From a checkpoint of a small transformer trained on Wikipedia: LayerNorm before each block.
Each number is 500 + 25 x the weight over its row's rms, rounded and kept within 0 to 999. Layers, rows and columns count from 0. Numbers have three digits each. The size before them is the row's rms in percent of the matrix's.

# q: layer 5 attention query, 128x320, rms 0.0684, rows 121-127, columns 80-159
# k: layer 5 attention key, 128x320, rms 0.068, rows 121-127, columns 80-159
# v: layer 5 attention value, 128x320, rms 0.0608, rows 64-127, columns 80-159
# o: layer 5 attention output (transposed), 128x320, rms 0.304, rows 64-127, columns 80-159
# up: layer 5 MLP up, 1280x320, rms 0.121, rows 0-10, columns 80-159
# down: layer 5 MLP down (transposed), 1280x320, rms 0.0861, rows 0-9, columns 80-159
q121 088:494482543526514518502506543461504505494523461536471513480523522548489523491466507504490480492478483526500497491535503519499540550489538521493477476502489522515495500490542485453501501490528475500434520434536464505490518463499500512529499482
k121 094:489502467505507525484527511475493510502533508498492576443491501506495540481537512510499545476497497477488483490505481427460445470521511472483509492532504487502486441521506507476475499493502474516530495467496522482510511536515443488505489526
q122 087:530504425491514497506475510445497513520470471492510530509491501496514518522495507504508519499479492513481544557456508477505541539484486533493532548549476477517482497513483527480528506468484488485504531509487461511549470455513566532515476481
k122 093:534523462516464511482471459466499511517497507506544469499479464487476487491521492505473513478484529551493544490494467516502480498482481517504479515555470488494560543512459518455490490487487484528549473478459542524513518485526513507511480479
q123 096:492500488515478502540518510507466495434465524519473532505516511472490451464512505465509522481467503480488512486500457528509453521488527525484508508530498514482517523465500459490508511505464514504463491488507442532464466472489492484490492492
k123 099:480543503474502517492552513488511532484472498550497512438478514506532493467490501435493501531462513489512485531493511471513501516500551509539494453515505487532484491504486490529476522547509485537473482485536467458490481515456500491511528506
q124 087:533475494522511483465521514493464493520538512551516470480530485455503518461485491526491511473491545480480496478492518489486494520514498502471489526482518499446502524459484505446487508489540518483461543556491525483559532465495526490502507496
k124 092:466480489464499455506542526481508507469504510506495505487516532561543471493470488503537548453503558483465515496491506458515543489491484541531496517496533481490495473519486517503495467517477480506485492539467479501537492451463514489500500559
q125 085:478507507497502478482499496493489469504494473515503518486486471509483477464510513503504457497551497481476500475478508518524508457486491525453511467483479480499510477499493516485495487468516507536492484511440495517514486495491490491528557495
k125 088:489500476493494504483492484518514507484497501466546516487484468493465534490477523490489536501509479469497502474452516499512540487444463546517510461507498507445509482547501485501505482498467547527507422472500519513479487495506463509525505508
q126 081:535482515464487493509493455503532486489485479505475528503526484503476480510466471475508508484492497508466486538528480524534520495534507532545527497506496523540478443470502525513486486486485557514509473485487475504504480518476517512473493470
k126 090:520498536491471562463534530497512476486504461528501460456471488480505497511464484463515499453510480518515505512460529528505504500517498499545484517501524436538459487505459464537483506492519501488498487512487462480513469497480489505535492515
q127 089:505523536506521513503516502483503487465468497502478470484542479512487501472522545451510483549504512528500500504482477456501518477489503417495526512550523510519499496522518495548480494454540485480534474521514510471497504496486499517467505525
k127 089:469503529441485515523494524526514483467497496536452505512491465456483500533557520476492479552535509529505443539517466479498504507512494481528515498506538489467495502506498479494464536519561519482485529501531511497483479507456481490500528483
v64 103:489484478522473505505477506521502495517545535459455495566509482507484517532489483489535492488508528525513483532463473487516479456467479492506512534501493537508489518495506482557489525505444500474532485483496531486493496475482472534478500471
o64 100:517507534462463505507495500465516530477455452539503519470488473546496502484515509541498508452494506525466494459498498523528521528479504515500476500495506461480508507534513527477501491516500504549503520491485449501548496503480547465487455521
v65 110:504472506437471525490478490495493486484462467518504536476496485482471491504538510486539524483491500464538464507513493501522453492464592480551461475476517554467514511482500527529521504501545472520535489522493517493548505517482508455484533535
o65 107:502550472546508478490543499521527511522532513544540489493498543484504467489467532507487444478512486499509543463520477516464511502490442500482538480529465477528512487539507497476486469500470528487477474489485491506495495476467481524488520508
v66 098:510528513488478492515525487472459475484484525514524496506510460525532467521501515515480527477518490553474505504470515449463498458501512510472490510529530509522519552506525485494466502507456538483505489509486517527442494522529467494499474502
o66 097:521464492492527520527477486507555532497514494501484500503501507514476504486517431465547478500526493503505488467508496526538522519519499507541507493469493507451500444505451501511510442477540489490493489490474513491510514520482544474544514518
v67 100:468517498502543519486498525518524544503498517533532473460519534508465492553500524485543539519508521500487524500526517516492493434492492455545469513506555516441476484525547521538483438493481465532498492498497506496528482474491473496460508483
o67 098:520491464472438484492523495487470471493492485519522494533479494500517522461492510527486459443501491484517484478467515494478476534538489508460478470491460454526516525502450473514506520478521533490536484536452547549493528529519499489562477489
v68 103:474475540467459493488497482503508534499489517502473495526464519521477491513473560488540532536501532484511474553500519518552484495483565556513478511459449504489490516473482515506456493526523481453478499511532491519493528470480498553554483518
o68 102:528532487520509458503472513519541464531559465505538448493518453489532535477519535528425458471517486520472495465460502496456512502474473486490493520524512475518522475531514521529502489473470526528484493479498496493519531511510499508463517484
v69 106:504502446522448518499487502494468488475524539500519546489505548487514509460520477491528490502486507554529507498456511470465499458473502519504456510542517492518521488519536502495524538508490467498465477493488488510474483508472464514514499489
o69 106:534539519480525519539535486465518513529508484486434471526504462522501503517521473512472501451525504487493498483518520529512516522509491482482530504458482508508500516489516505495465503512511534542538534504501515477539550504513562442507490505
v70 100:508510513483521490490516513492487516502454464564547550464521487511466523511502464508468497463510489447542496530557501519483489497504506495509500534494489563507457461552515482503487509483490494512503501525487529515543497495530515489456484495
o70 097:529524487528492474466506487487483501466485499488502493544447565491498466505480512518521459542470512523532509484483502505495494509526495506514490492503493447480502558451511494513512454499498528525522485517503467521508505490505498479499505514
v71 105:479500476504486528544494460460497507480456518511461481499487473502498474461488511490558537519478503452504484516558499509476482467481484513497489507484531511554567503494468507503504524496477460520494499487509504537492537514467509525529537496
o71 098:557495534479519472464508539519508483509505490492554515491486531533499489535504462522467480505524539532526507462502451498471529487484490506532519506502485468502473466484497491478518487538505507518460502480469493473498444503508514446488486516
v72 092:478513494446548471494544505428504511530541499501484476504470483471510492484478492508468525516497522509552520467569465494483448432493533509510508500490500518500526515517444516510462512463520485471493475540461467544482480499489496481501484493
o72 088:488507494540465511507498482519542514493475492509515519525523517542487503491534544539518463468515454464481472509465498492505568541483493469521429505523473505490482521520557474521508497510480512470491498474501489468524547452481512532496517523
v73 105:471547511504501499488493524495531422507455526529535497488500499519503515502448492476502522451465535487482459500465532484485503428503538489492537497468471496506439501500487500487465491493512540479527483512492524509506526548521491538522483539
o73 101:520431487535540492485479496530501510470550480522472487534457501474510479511558517511485479502513488530514547461546494523540507569495491503504469527502526476529532514515461529529530480497499496514476480498558519466512523490511504521513458476
v74 105:480477523416513480475500514507493507523514506480489491516509496499507547523440498494508482476498508537531537516546465489484485535537470497514566529489517507524540476488503501487555513490515517505511440521536473508498486490495531478521557487
o74 104:523551508530440500507504453468516506527474468490515503470486510504523493491491516521493528520509489449483464480478549545450546486474563484479460481526508487474449553505480512469452482487469505508479517488500442501510499488499472497472481506
v75 094:487520493478538492505547479537487494525497527495476495538513490529509448492478493482503527490477517506492531535527494454488482491507495501488468478487482512478468522500539476447466534477496484513461498469469523537455468485484500494488486511
o75 098:524487513498491519502493512460526515492493504458505495469533482465475576524530525501495509470495503485487498469494491543477488494468486471552518549519503506486521444503475501536550505481469489515505496511488513487539526542529500484512548495
v76 103:482498441529518519509472466466532468505464473512457502451519510491507486471497504497505488505515518504500485536493487527507538476481499482463518496524444541493523496478519496486505478498462477563509501492461502534522502495527525460467496515
o76 102:524464549485513486542526567505488510489494543526473519533477501494478483521514453511481544491514503507503518492535514450472502497522490481541497488489527454460492490486476505497490522485522498422488509521508487482505523536523510516529493489
v77 104:488531470507479514481487529527476429518506488497446489526491521531513488507554562453492542504530551499474509483478509479518496511525504494510516530501507452484515469498459463504478502544516533490514486509507458487525512534530465517517488518
o77 100:525479509482505472505466478473546552473483520489535510469456476493522483536468513544527479492506466504480511496557486483501515505441500524496519485492508557525470504480491492491524543491511515478477489501514533503454483484498513527529464517
v78 094:519513505453496509531461564476529498541500511499499551476510486475494493502506499550512468496520525536511518515487480468546520448528483530490483526525502473501476499515516525484435523513485517498507515485519472517479496494540484532521514438
o78 088:470473497476505516489516455494443501484525515531503501530523526513536479500546481469504499529496493515510468510475509526463537541494515508511545495489533540468534495512502506505558520500492503549486489524495498508491507530473502478482514490
v79 109:468503542551492491576522512497484495478492513502493532534533525495484518475474500513498436490502513553455511511462488465535488467529498503481474497498531527493531504530513526507465521498485522516499499583514533480503503511468460505553492444
o79 102:499496440447503524459513462510534512481500492505507472514476452520471473524528501492505559505498516479499464531494509546461484540531464504483529498495488490471494476488455490469518495484544513511503511433469477520504532526527545504459515538
v80 100:478512541520501497521490462460519506559543519511518505446509474487474481502522516481465482521539496489500532472463507550480516512515515450514489502507457500503449495480484508467489520471467486439496527481499498535495483518535539483437491534
o80 097:495486484531505521491531512510497530461494493510456487558478550466479526510494495484516437473478460469513481502513505442526532502513490526495562476489512547474500484497507472521544506504505497498489467505503466496518512489484494506488553468
v81 105:490505516464499517489524507492453522537515508505448490491488516506516459445519486467545475474548484500481490497523509535496487522484483482539498496458508542500481505466469527471539520543534508476519519503478482534517484518485480451485490533
o81 098:499482505499535486505489540496506529497488513474518472449531483463452541513467496509472488538477488485530538500501475483494506506511504485460474522507498481498495467553539496520530498469505467514497484491490534506487497437493486514493503489
v82 107:502476532485481492464511567552473480468542489484522528484444436530546540521532486505448483530499524526485478465476503453561458514504478457489512498539517483526492490499493498490507531518493552483529485517520467482478487497506509512478515523
o82 108:529530449465459527510500451460521492512439481475495497537531579484505460475490518483529503490528511470503504507548475551440489519474518519539499471494482501479514533450521507533527491495507496514517492528489469493512534492510506538492519500
v83 098:541511485510515441476482531482513539511528488516469462522488504507517515545476513502490483502478520518500476514474547506521478523510504477473509497510478482493476519533496518511526495544465475520559449478495501470460493491503500521465508503
o83 096:505471502476463540532533451477519452462477513516524537490440491478516467472500475478508539522509487499481495502542513481529535515516486510460502507542491506526534461465474477507458489483520493468441531514492478525517509534492474479534480477
v84 107:488513451495533461516505566489450458515465506504482494513502542524487536508475493469512563487489507493482479548510475459487469495515501469503503477481475511491497481471531447512525513498513489525524477503445502485507512475484507513476526531
o84 109:516495519472469544504447471476559539479449479483515527444478487534509472506522487537481498484494512494481536466511505525494493472469503497504496523517522494501519521520465497458500471512480506493509508512519503497544498486509518503515492495
v85 091:503522485512482502494474450499492540494489483456498523496488492470509482498514495474509542526508507500516457496510508549504497492459537459502521536519565526530504489470465447522499503501496485490485506495499489495510524468492460546463509500
o85 085:503516530529517537501464536482477486544448535525487513461477490528521480485495480472470507495502490503516511504465499472566501521518484512473474486455495456543486529520473521494512489561501514485524476499478526541533490522516512486524525503
v86 097:534461532459485449503510548454472467480503495457490494462477509539452508484471532494503478457533499500506555533491507507456469500510474526491494484502511514499543541497483524461481496502477509545523452475524496493529475500510523513589533523
o86 095:486503460531481490492506439504523515508488516519526490543502500486511462535521488520498514525489526475487428511543529496516531498497495513483548512510477511484474496488495489519519506510499517509438536500504490494490518524468498481442494461
v87 093:509543479497513490497476524506478505510494469517493531529493556493492510482483495507534513511475507496436483474493460508499462528509510484510461525515480486509459516482480488517510466530525498467446474504498485532538513508505493552515550528
o87 098:487437502512515512520496473504515508489542543468502466433481428482475510478520508519466482478509513502497529519506494500464541484505481491475509521485500582498505480502535494462473536491501525491519482512503533497450508476512502476514498469
v88 090:501478444525483474437516465489528474468495496485505485500485536481522473439526488529479473517522518518497509468504501507509478474483525525497528489525479564512485494516486507499534503537516498508495589503495494529505482521478489484473480494
o88 088:516493522508561498536509504498486512498535512525483518545524465478492513530478504497524517508522507542532487550506499497547509504523468474513481515489523473509524493488540510529474482481543485475485473476495518462472504531517518473496503480
v89 094:496500506484486463490457499480508511488429562525533528529525525530488479502526506456462537533549513484488513459478519549508544508539512519464477521469466485468475514514489498466532495515522516496460524493467512501496472521508512473482551524
o89 092:478491487474532517513525470524498505536494524466472453422493466475481536480547520522518488488469503501519496543493502460494493459473499493476513490476506518508542498516505517515495517476502473493537489522521550493496515458531462528558519506
v90 106:513519499455525545504509486514495519491447447483492440507504496504498506517489495547460460533467515493518521533507477447469519498468482502503525491477533504519487467552530459485494473541472460521505486539523498506517490468525519512459481478
o90 103:494504495524475463484502504491524456479487544514526568530486498494520499522479504500523548481526497529490491496512542531517468494540510507494449497523485486440467551447493528502478486497501523503540491487519482535485489526522506494486506536
v91 103:513528499541469523533483522499512493506489540517524514514467500493522480491475450473496510538484507485450457479435491520513524444458476510434478491485506505469537457433485502506533502517526463481512500502444579496512479513478532489497491520
o91 107:479440504520529498496519486490537492493459501489470507459479510506505517467568513536487502451496507494541564469508497487492483524524545504548470522472485467529487518535500511478472503497478474505503536501489497476508536484517532543516456493
v92 112:525505532495468465482513454442519503505526450478528516504474496510473504508439540529471512505525469517524481477464537483537496515462473482498481532491527459504476556512523505459471529505534465524515522566503533488503505480510474522506504477
o92 110:445524453539539506506524502520484509504478547513501489507502483499518499487533469512503516520488503520490518529494505517499501528512511543467488481532521536482545491548475510518516447505494535513480483458522461504504521490507521506467494515
v93 104:525556495493524501511468500513540548513484521516510517515488505529531581546507471507476510432522512531464504496487537470496493511510547509544503493529462466544511493495489491516544518497517489511527461534453529463513519477520456506467472543
o93 102:462460509501491507536521475498512442495503467527506484475483498492511450492519518555510485543546461471519531500500478512519563514528467518474480487473535533497511513513481456489460452504509493499489489479544514536482488497465521507496539470
v94 104:471521467545492545473519516508485500520492498489483501476558539507476513472529459524497513560502484500520485497439503489485494449498459520527453489508477594478524489489487478540541538509512549500486550505494500512496463501493451507496521510
o94 102:500491532526515514534501514451473480508536513521465499515522477477526476514465535475507477456481555534482513524523497511489501543519500460458529512500523468529545514500503483473466526513524447502533499459507498471491538506477555443511502483
v95 107:513546510493506504507486482526484432518502494486451483558471540482540500484491539475523509531506516527486487538532503502503496478486475489515549489488493519465482552495453472533507510499487510499483489477485568503556516515489482550474505523
o95 105:489481544499521500505452543493535549487519526503497508467504445524500490526490481501478478490524498495470533461545485532510518511487509502464448521474491464526523464498468506524466470523503489492520492509547448494477476492518516481528514466
v96 101:456551562505494498472470489501511433499512477459507516509452537504506490483491493517532499501457488516504497531465516500522503478502461468516514503521520482469517550541492527513468480510462513486482492534503504521497483542520476501476495502
o96 099:515479438461519514522513509504501530474492507504513503492514475479493535484516511494485521490496542487525512509495512492503482550506504548512461491450471546490497497449479467479545485487535527513530511518509488474531533494507537506520493496
v97 106:562497470577488491483488477526547481515499511548486497497461487500512503513481457461486486508489497478483476503476500525500480540475542487483552478468480516516498527480485477479513502488512516492485546495469552480501532496523487493502447515
o97 104:513487515504504507477478543496454536500481494439493525527473525445465539500473507527496506523483535523476498515538497493543473512521491493515495514495481464498479490483481504516491500488477495535544518498520507509504479508530511492477480479
v98 104:503501520495522514521510471520495504540483499518521472481554519493486479524473483470506488515499483498508497476486515495467531514505468510465484512549498513464474497521525484501528505516460472494471509530516521507540519497493487476501514538
o98 106:491500496540513456473516529483474507486528512510496512514454484502483521518512524482492468490480504473526500496502482478532506470498529515510495529474457460551457492497487510487473495478499505532526498441494512508503440514486507503495527445
v99 101:504500479505449468471525482532500511486522518473539513447494488533483485496528509489486470504507524535511501526500489474499537490537499496470453483518506490471535470514499524466510496492467538480543514517530492492467476495489528489474511519
o99 100:539494520501494558530525511463493495515532498522446497554533524483484499488512478434530523535502515480476475487510494497524454476482511473503605494519481490513506506479468517528489509489545470493464469485491513490523534530517469465533486487
v100 101:490493504516498490546524501498500469516476454491504476479470452477518535494490478546503485541516522471531472480488481496507492482486468570501480481518513481475528504451578551467501471466494455534543516488525511489492497541538516458506473474
o100 100:489497498479496525473521464473483508453511522533512550518519557498509462508551503496537516454537496520492516544521515496460460524537542472512511491538504481485483513524470458485510497501489505482489479474462508530492497511479478512495481520
v101 108:468500508532490519455530499516490492504504474493507523544511493531527499484473458517504547538476544479552488451502463513531488524465530463489523501488453551487461489461482461486508443523531499444507520503513483483485469479489513476517507515
o101 107:524499510523494516493483491499495526493519514482481492463456505465510502509504570483500445474517481500467526528505531517519481495508532490486502518542526498529548525518522502527520511474520512495515452500495518504503559479524487510470457534
v102 101:502508486530481477452487532473499475455491485493494514525518486523521478520512502536491477525531476509494515478492491535445492518528477496514474473483487468525481514532506533502487523486508503468499506499477481528486427494484471515486468500
o102 099:495481468533537521541547452531475503502546476485471517530512508496476519487524492486526514500502495554479487537520522464558483526481469495463533530509472542466537478498503462493510503504508513487488534474530454504461553502504512514528505463
v103 107:530506486480527521515464486470502514474498505490521517477497507558472510504530531526477521467478472486499529495517525486512491573492499480539440488466498465515506485541455475507490511512533509495475553473506483468498539451473469459511447527
o103 109:510523484532479485489545515530512513559469525496507449530516488465503487513487509500522487524487535472524493498471492529487496446510464504488534510530512563504539502469495501512510481546491489539537483531502518531485516510495510514483516481
v104 103:501484537492500528501521513495529504484524478519527472464505448530543535503468495553494498486484476515474533477492505472507465515522546525503559475491494465511505519469449510490474475521455517470506494520488442519474496474519504509498488524
o104 104:544486489511506497527473498524505480475507532480483536548458552525498479479541456456474496523540517469507497522540463511512514505479465465572492519505484468511496472484506471529531507501522501522510462479505478494481489485478511532501495496
v105 103:469481496520491534499514518507527420493527513481494485484510484460496504538452534440511503498496537527502483526480503531515504475444501490516515531472552469474554524482477492533512486548502464462436477490496497510461508511492487477542456507
o105 105:507481522495459475528513460493528537518483496459508499497484490511528510478495490551510532497513528496483516489513480470494484511518480498512493423546467502536473472492503507467470503467490512483558523490470503469521527516482532488463430514
v106 099:510502500501478464481502500492518561525491489495470479465548528511486503536507456483502474516455529493510500514494441484460509481514490469546504510467521560493470480504494474494493488504472533498537510489540498430481534502480491549483531531
o106 102:506480508488460543558483517512467483505521527545492516513500438525496473481458496498457522485504518481521475495508528534536505484510542488446504473517484422491525513499508497489472500513522496516449480484467517572509452494497503445499492491
v107 098:530517466514501474485492527516504507503507474485483517514480494492500544481433562519558531489492525518536488472506510505495475454491507503509496505498487502504465500515527490484472485468525495487482495488455507465496506476508534509498484476
o107 099:491521505518491507493480499504493500502488501525477513502511515554526506501528482528468474499506496505471513502490492454542487538478505484460490519537495504507536502520504469529527526513511513478508505541525475527500529476520483524439497516
v108 099:477454521507496470485463534489464508538559491464492479501492473502504495475471502498486480473501455476510537459466528524509497530505497485510499507469481452465487509514512519511519507516499536452551485486508470537491503551505525472500523530
o108 098:506516471503502483512535444497542497521464514471488511483498496469487504522517513495501539523454528524500480546538480479497510529503511526449486527544481556521502469493520468465516508494491458515458507476472480470529508476473475532530474516
v109 096:495528471502501510481499472514508506443511475458474501514524510488511484475528434471515517508497525503498498535528498506509523535453479480477466500539455538492501499514481514495549511468499473516524517512519500513512509518491485502546479511
o109 089:555469516490513509528497539458519502521495519511509502493535515479474510525474534513465480455495498481515488482489516489489457449476458514519496517467501524499513509514503503504478492535484512493483511475476496462511482522521519480498520510
v110 112:514468497523519529525520446501493483459519515539524472488544458512515515484528508481491482481511481487468476544519537512443533526474534507482471513528489489498495481491530507536504516523519481532526510547476508452459495507529500496499500495
o110 115:521472522465507492491517533492465521529489517544467504507485533480484483515460471507525524523512499498505552475492471435509480476516429485530531481467517485525511495507450490487536497505464479497463532487487498495513492556454522500482508478
v111 102:519529483493560469530510546497533441502513490487491487484491505501515479447474515499513490522462474505467512502515469478494487472513447521469483510505482508473524487532525487524464514485478480541540500491484483500491468518507490505508482455
o111 109:470480494458513501468529464477505556462443508507516520499531502527463484538541494503485467470484524483545475520518497515478494512482528475538525480517491508475494491481494509491550493498513470457487501510475476530501494492495519489500516486
v112 103:462478469514491546526542480468496463510482474478483467526527494457479498468482501514493483488519457500519456502500455520520506515466490521537508489544533469508496477494502492496461498494492461501523478485515504525536499489463464496493534527
o112 102:483523501522531460492531493513510533473507468495521540484473502540473496507543515503497490527499463491495537512528518511463497506518501500463522496459498536500516521531533465449503504481502552477518505483477474489483530489526567531526490497
v113 100:488489527464488474457503547505418496539489508474518533504463514499488502506502522527524536485498541536481479501494502466528484447517489488506469494491487499468490534516493515482498483547492465528492451518502517553527546510500492505480525505
o113 098:531492541503499513531478483489557520497492530532480486499546457484475483479527494500481489504512506481498506496499489533483555518477478512505495512504492535495493488528516507533527511505501480474477493531508522482487460489476463529531502486
v114 096:460470522531520497554452496461525494481499469473480490441500473512485497497492486483483488505487477537530508459504480489527514537521455521480480526478448514497528416474560516485531473493489513428518575513545487521547522523525494453477497552
o114 100:518540496525509480454509532538473486525505532527547478592489530460487508490505484465510508498464494472498497540471502504490465463504551491538524481545523485483486574544489512469437532528514496526517475450498483467481519479482523543513506508
v115 106:482471495495445510516492494452486515462489527510530483490527470486491501504534476533547482488534483489509517531524512516509556481497497480521552510543495496516510500474543543498504512502458504517512486502518524506523478429459558504442482465
o115 107:526510499494511488522537476525503456525474497517463526520508521525474522479470519504474553510487489508517496504481489474479481476493505536487492470474503502486500487515497468486503509509487503550477552548477467475471480527492472523497514522
v116 103:487511519475511495532515513482516488495477516516525462513525510512430478518503498464426496467503512511537563504495493472526552522489505533535510494506554498493505512551499495523489564456533459475518476522521503522528510500456458466533460479
o116 105:484523481564479486482529483510501505508515488489491481486507479494524525539499534496555478519470491490516448462514518518472501510499478472484480479508492517480510459501514530532482461483492512508489509464524491488512536509485539481508521538
v117 105:483513496529499503525513530516487537481566503512473490508468476459515508521522537505526522515486560480495459480509468490537470494514511474487528471483470508505495517482463504453521507477479541491488492503458523466497516503532530466502517510
o117 100:520458528474486508505453454461530481471474491524471539506496524553504459463454510498472503435502494502463515506488512482485509486490513513503488489525527512526518497502548489482497528523513499497519482536505505500500477510434456530445498486
v118 097:468526489515492476539500468499542500487482550484489485479497485475470504504493476502473502496532507537516553497468470529458477499494500465515535566472488487528503522471505503497506518491502551483486501522532498511506513556470469533450474510
o118 092:532456506494484525494519532497527504504507451508537506550475490492520537470454509503532507510491462500475479501530460507536579517491504506475471483489496493494508487542511470468482508474487471496483509473510490473480505483488522471523523499
v119 111:522470504488482480476495513487505515473562465525501493485493501523529529470518507501527545497499477497539507464467490515524481468530496517508516524529495514484511539481482466501523507490478518510507490501459483538518482468516497531506491517
o119 117:491513491493503549545489526436485477532447513534452503510496506484494476488472502501491501510525489520479513513523506473479525527517473505476485497487530457550463497536495479515521512531506476502489532529517498465502497510492481515490501457
v120 100:509475487526483507450503524477455507507513491499503498514504494445491525509487481504478504476496505517538501487469536475554497507464522484500486523481516494473525484519449474477552474511532468490479484504540483484477517472525503463522513430
o120 099:510520519482484514531500458479532499484494525488499485498515506526525471536482535488544485529547489508478486525512504526497485477564496525487529458548501498531486522492515536527483474494515501482523484502492496495495494518460503504453460536
v121 103:493510500488496506493548541539492502529515492512475500513511504513496518476523534480500475536534520503473519518464474502472483518529501546475498479524473506497504518484495450486496489533457481489487447504488477494532498525540494491450512488
o121 106:523435534510498491556502451432528485472489471522474514515499494519510476508510470544516481506503472492471482496549520466525511506493469465546504477506469496473461491508525521528498514496495463460485507511507489502466497531463497472538495453
v122 106:454479480525513507570510534485539511477456535502501517496512505482491499574512525514506528495486517506514507449482489464452489507495497497524474541536512492503519451468520483503509511515520486507505491468517525532505484472428511515470568541
o122 105:497525522471491501471488478517465514524526500516505514512467479514516490509488478475480471470513466472491509494501496514549535511547543486444539499483483500514527520528442503469457492495491528507510507463494507482507448506526493508584473446
v123 103:509479538477517526512467524503499496496487504471498505519437516546490492481448507475519519449490451506514491465490497526495492526524493537485556473499528487475532497498493563506533506519496508494522544485480500486506523557455507493492465500
o123 094:478493474529504488474491492515471502505498496493527467462509496447538497514539457514504474520486513531474528495527489435506454543490506513497456524497457479506479499498504499517469490468505460479496451490509495506514516499527524471522522470
v124 103:488518501483512502494511494506490505475500505553502512532506496503483488513530511513506528468515497511468518515491553485467512507472515546513525548524478467447516510513529505559509467513500492482501477488509525494469482529461458481514482539
o124 108:513521474523507507503517499501511520497515507456542486456478474488526518501481522540495487489509522484512503484516453478507515466470487491516488478505527519532537470464493515450510456506540533483513492478481475528525490472538542485503503504
v125 104:519497490458507524504563480518523557534503506503476494547509485515537496486481501537448469483514529573499508479516510521488484511491502472482475486536497554482482482513479485483516474485507514441520514514508492476484504506465502499492546509
o125 107:487497524510513463507486494469495444477502496501512498484475525476507483509511469468505486547515475434508507489485500499529514519528512506498551505480533499508510485517517509497504482490517472530487451482483508491487521501515517457495531477
v126 096:516481509415527482477503465510483467516464459514492495527500516501523493515463460532494516505453471513494474533470561518477482481493446575516494480517462483472499498501589476520526506501513498501462477523534532546435478496529507480510501492
o126 093:492550475556535497527509526450488507501528492452502505490476506490480531486504515480481508459536489502511513467494483473487522531481524465511513514514545494481510531483452479484482490488497487488556491502518496481545535507503530500508493477
v127 100:488530478520460492484507520500519484504507465486470515522515588479510504536509484496534492516491516504533510514515537526544479510512468544509451496488484493483500529488495525532482485528528524456502531453512526456472519465484497506491522486
o127 092:512495508444508508500470493499481521504533520512507479504498473510518506488505507470447476482509454487460476516475447496508500461464538511432513523550510509533522498510501492467475515479508488502506484510508524541541471494475480461540505476
up0 104:455478519516529519488499504485532521517500452504447506488507473543502481455524498452506513534486512459490529487499491494475496526464455504504504548482495513522525507524497497529510458494453502520481494521491494517524477493476483505515510502
down0 101:526548498453474480494495539485494503513515490478542533518513515521502494519480511552499496502517498486529451519473489517512510536468471450544503527503500496472502519474523510500511490487503495456522497473508482500511459505552489509457481462
up1 099:487440520521518441440497508499506504556505520520509498546502503509458470532536480465476466489529539486493536508499538456472476511524491482483501505466491541494501489521538539536537513467498496494508473502487502514503484499463546511473469499
down1 099:505533491452507494554516474537541505492490460462525526495485478494532509511487476534504489521495511487516487471502476512520486526444504494490514540511452472470497497482508517489485481525485491465510489540504530484484494508465503494518541512
up2 100:465506508523499463496500475499518501485477514505495541505475518545515524532483510491535533500487515547508523472486460478496473505527483467494473524494511490498475533463477544493484528494478511470482478480498480455520503500506506527506512486
down2 099:490532506459516522507495507487510530513504491471479500497515483464520482484491497500502511493516476515573509481505499483467532509449518509490599531509530451499471506509471526530495498453497475481437550532454504515520471514535521510486484492
up3 096:472497527501510524495460503528460477515449517477522508535516490456482476483490523476532509472534513469516508479507511507468410511519554469506530473489451543503508527568499491503494483494490525465506524441556469490528488514505520515522533522
down3 100:521524476510513536497452471521535522505511506507504463517487478508490473517522502527518512529502515490474503456477527481470526501452442528470545521490499484470501528475533524517484504498520503499462514540517527533529505483479540484502499511
up4 105:501532514492467505494501460484529458500491489445527471520460528505511535442478461493521518512532475510513506509469531489489518485470494460478515508487480527499481517476506508522502484512474497508532506503480496524511538469475478481486504473
down4 102:509494520521516483454486489508489479461497510516488481475513472490507489470505504501470441510501493447501503473511479501512472515490501537538520501483524476492517555476485479501509512475524498525507479503472495516552521501474517534508521535
up5 103:456474547553504472505514457485513483478519502508534467556468462505511497460520474533481510475510496472529496526473511494509492512496465507481532509500512476497514485527487490484491468494516542530527520493502541496511518499511502512503510483
down5 102:552502466502454512520499508463468512531523474516506504488524506524508515528504469451518504488516482535513512492503504435496480547502482523499460483508498501495487491506493485474530509465459492511468454520537505523506509489528519488533496507
up6 096:458487494547537485525495534494534453521480494505501518442504506539500542488475485539492490478524534491503494478491430525503436502522518493455490460473495501501532516494490491483542494519461485498543471498495504505481523504516509477509480535
down6 099:539497469471468491479516504501496515496491482450529523527522505486532512521502524484497480495512473514494454504500484501443529463499480533495494510479472504498498493528536490483470508497497508482533509455488535469532484490522490533494527451
up7 092:487512494525506527519456477456529504461484471528500556552483447517489497506479529499481515511489534515515511499502519516465528514479539505470477480498504510529477475456532530489468492458477510487499501461495516512490452500493467511468520490
down7 088:432506487497509512573506502499522454519493485516508520528480453512500502507465476503471491522500488482540515480500501532508485556507491481505557528506524480541513487473509482537488511501484490483541472537496507491485515508503504526475514532
up8 098:536489483530506514485512528468495510491491493500525512442513517536502499471506487480480505529516520485496540544525527522511469479451523505488495508522500544482533492490474485473504516505513478499532539511467488480433489539488437499467482452
down8 100:485488487509502476523459479508499522493528513512509513534483489491484498531578522524458537456535468522514468495443509514506508453466472527502498513498504485502407515482496485498482521557500494487466496498476556508492509485469546513508520525
up9 093:527513488528508479484487491516544463506456511472506548513553453500481472479518524447525473499484512499476500491523475517495522455509433516489533462534463462515482492504504477528485487535489473509487535508485524496493494510470528498515511447
down9 093:490507469506517545475476532485544461517526483558490494493581517508483504500479472522490489511477494497487506525492518508453480508484524505466490503514478488497513486500518460481473528524530481516520510500496475472476501535431546507492544503
up10 112:481499476467498511470501522511493509471480488507519512488465499490527541511485478496497562463488502505466517450522496444501507522491523504552522548509569519515539524474502474517520529512528518517448451492482489484517463499484509459523515473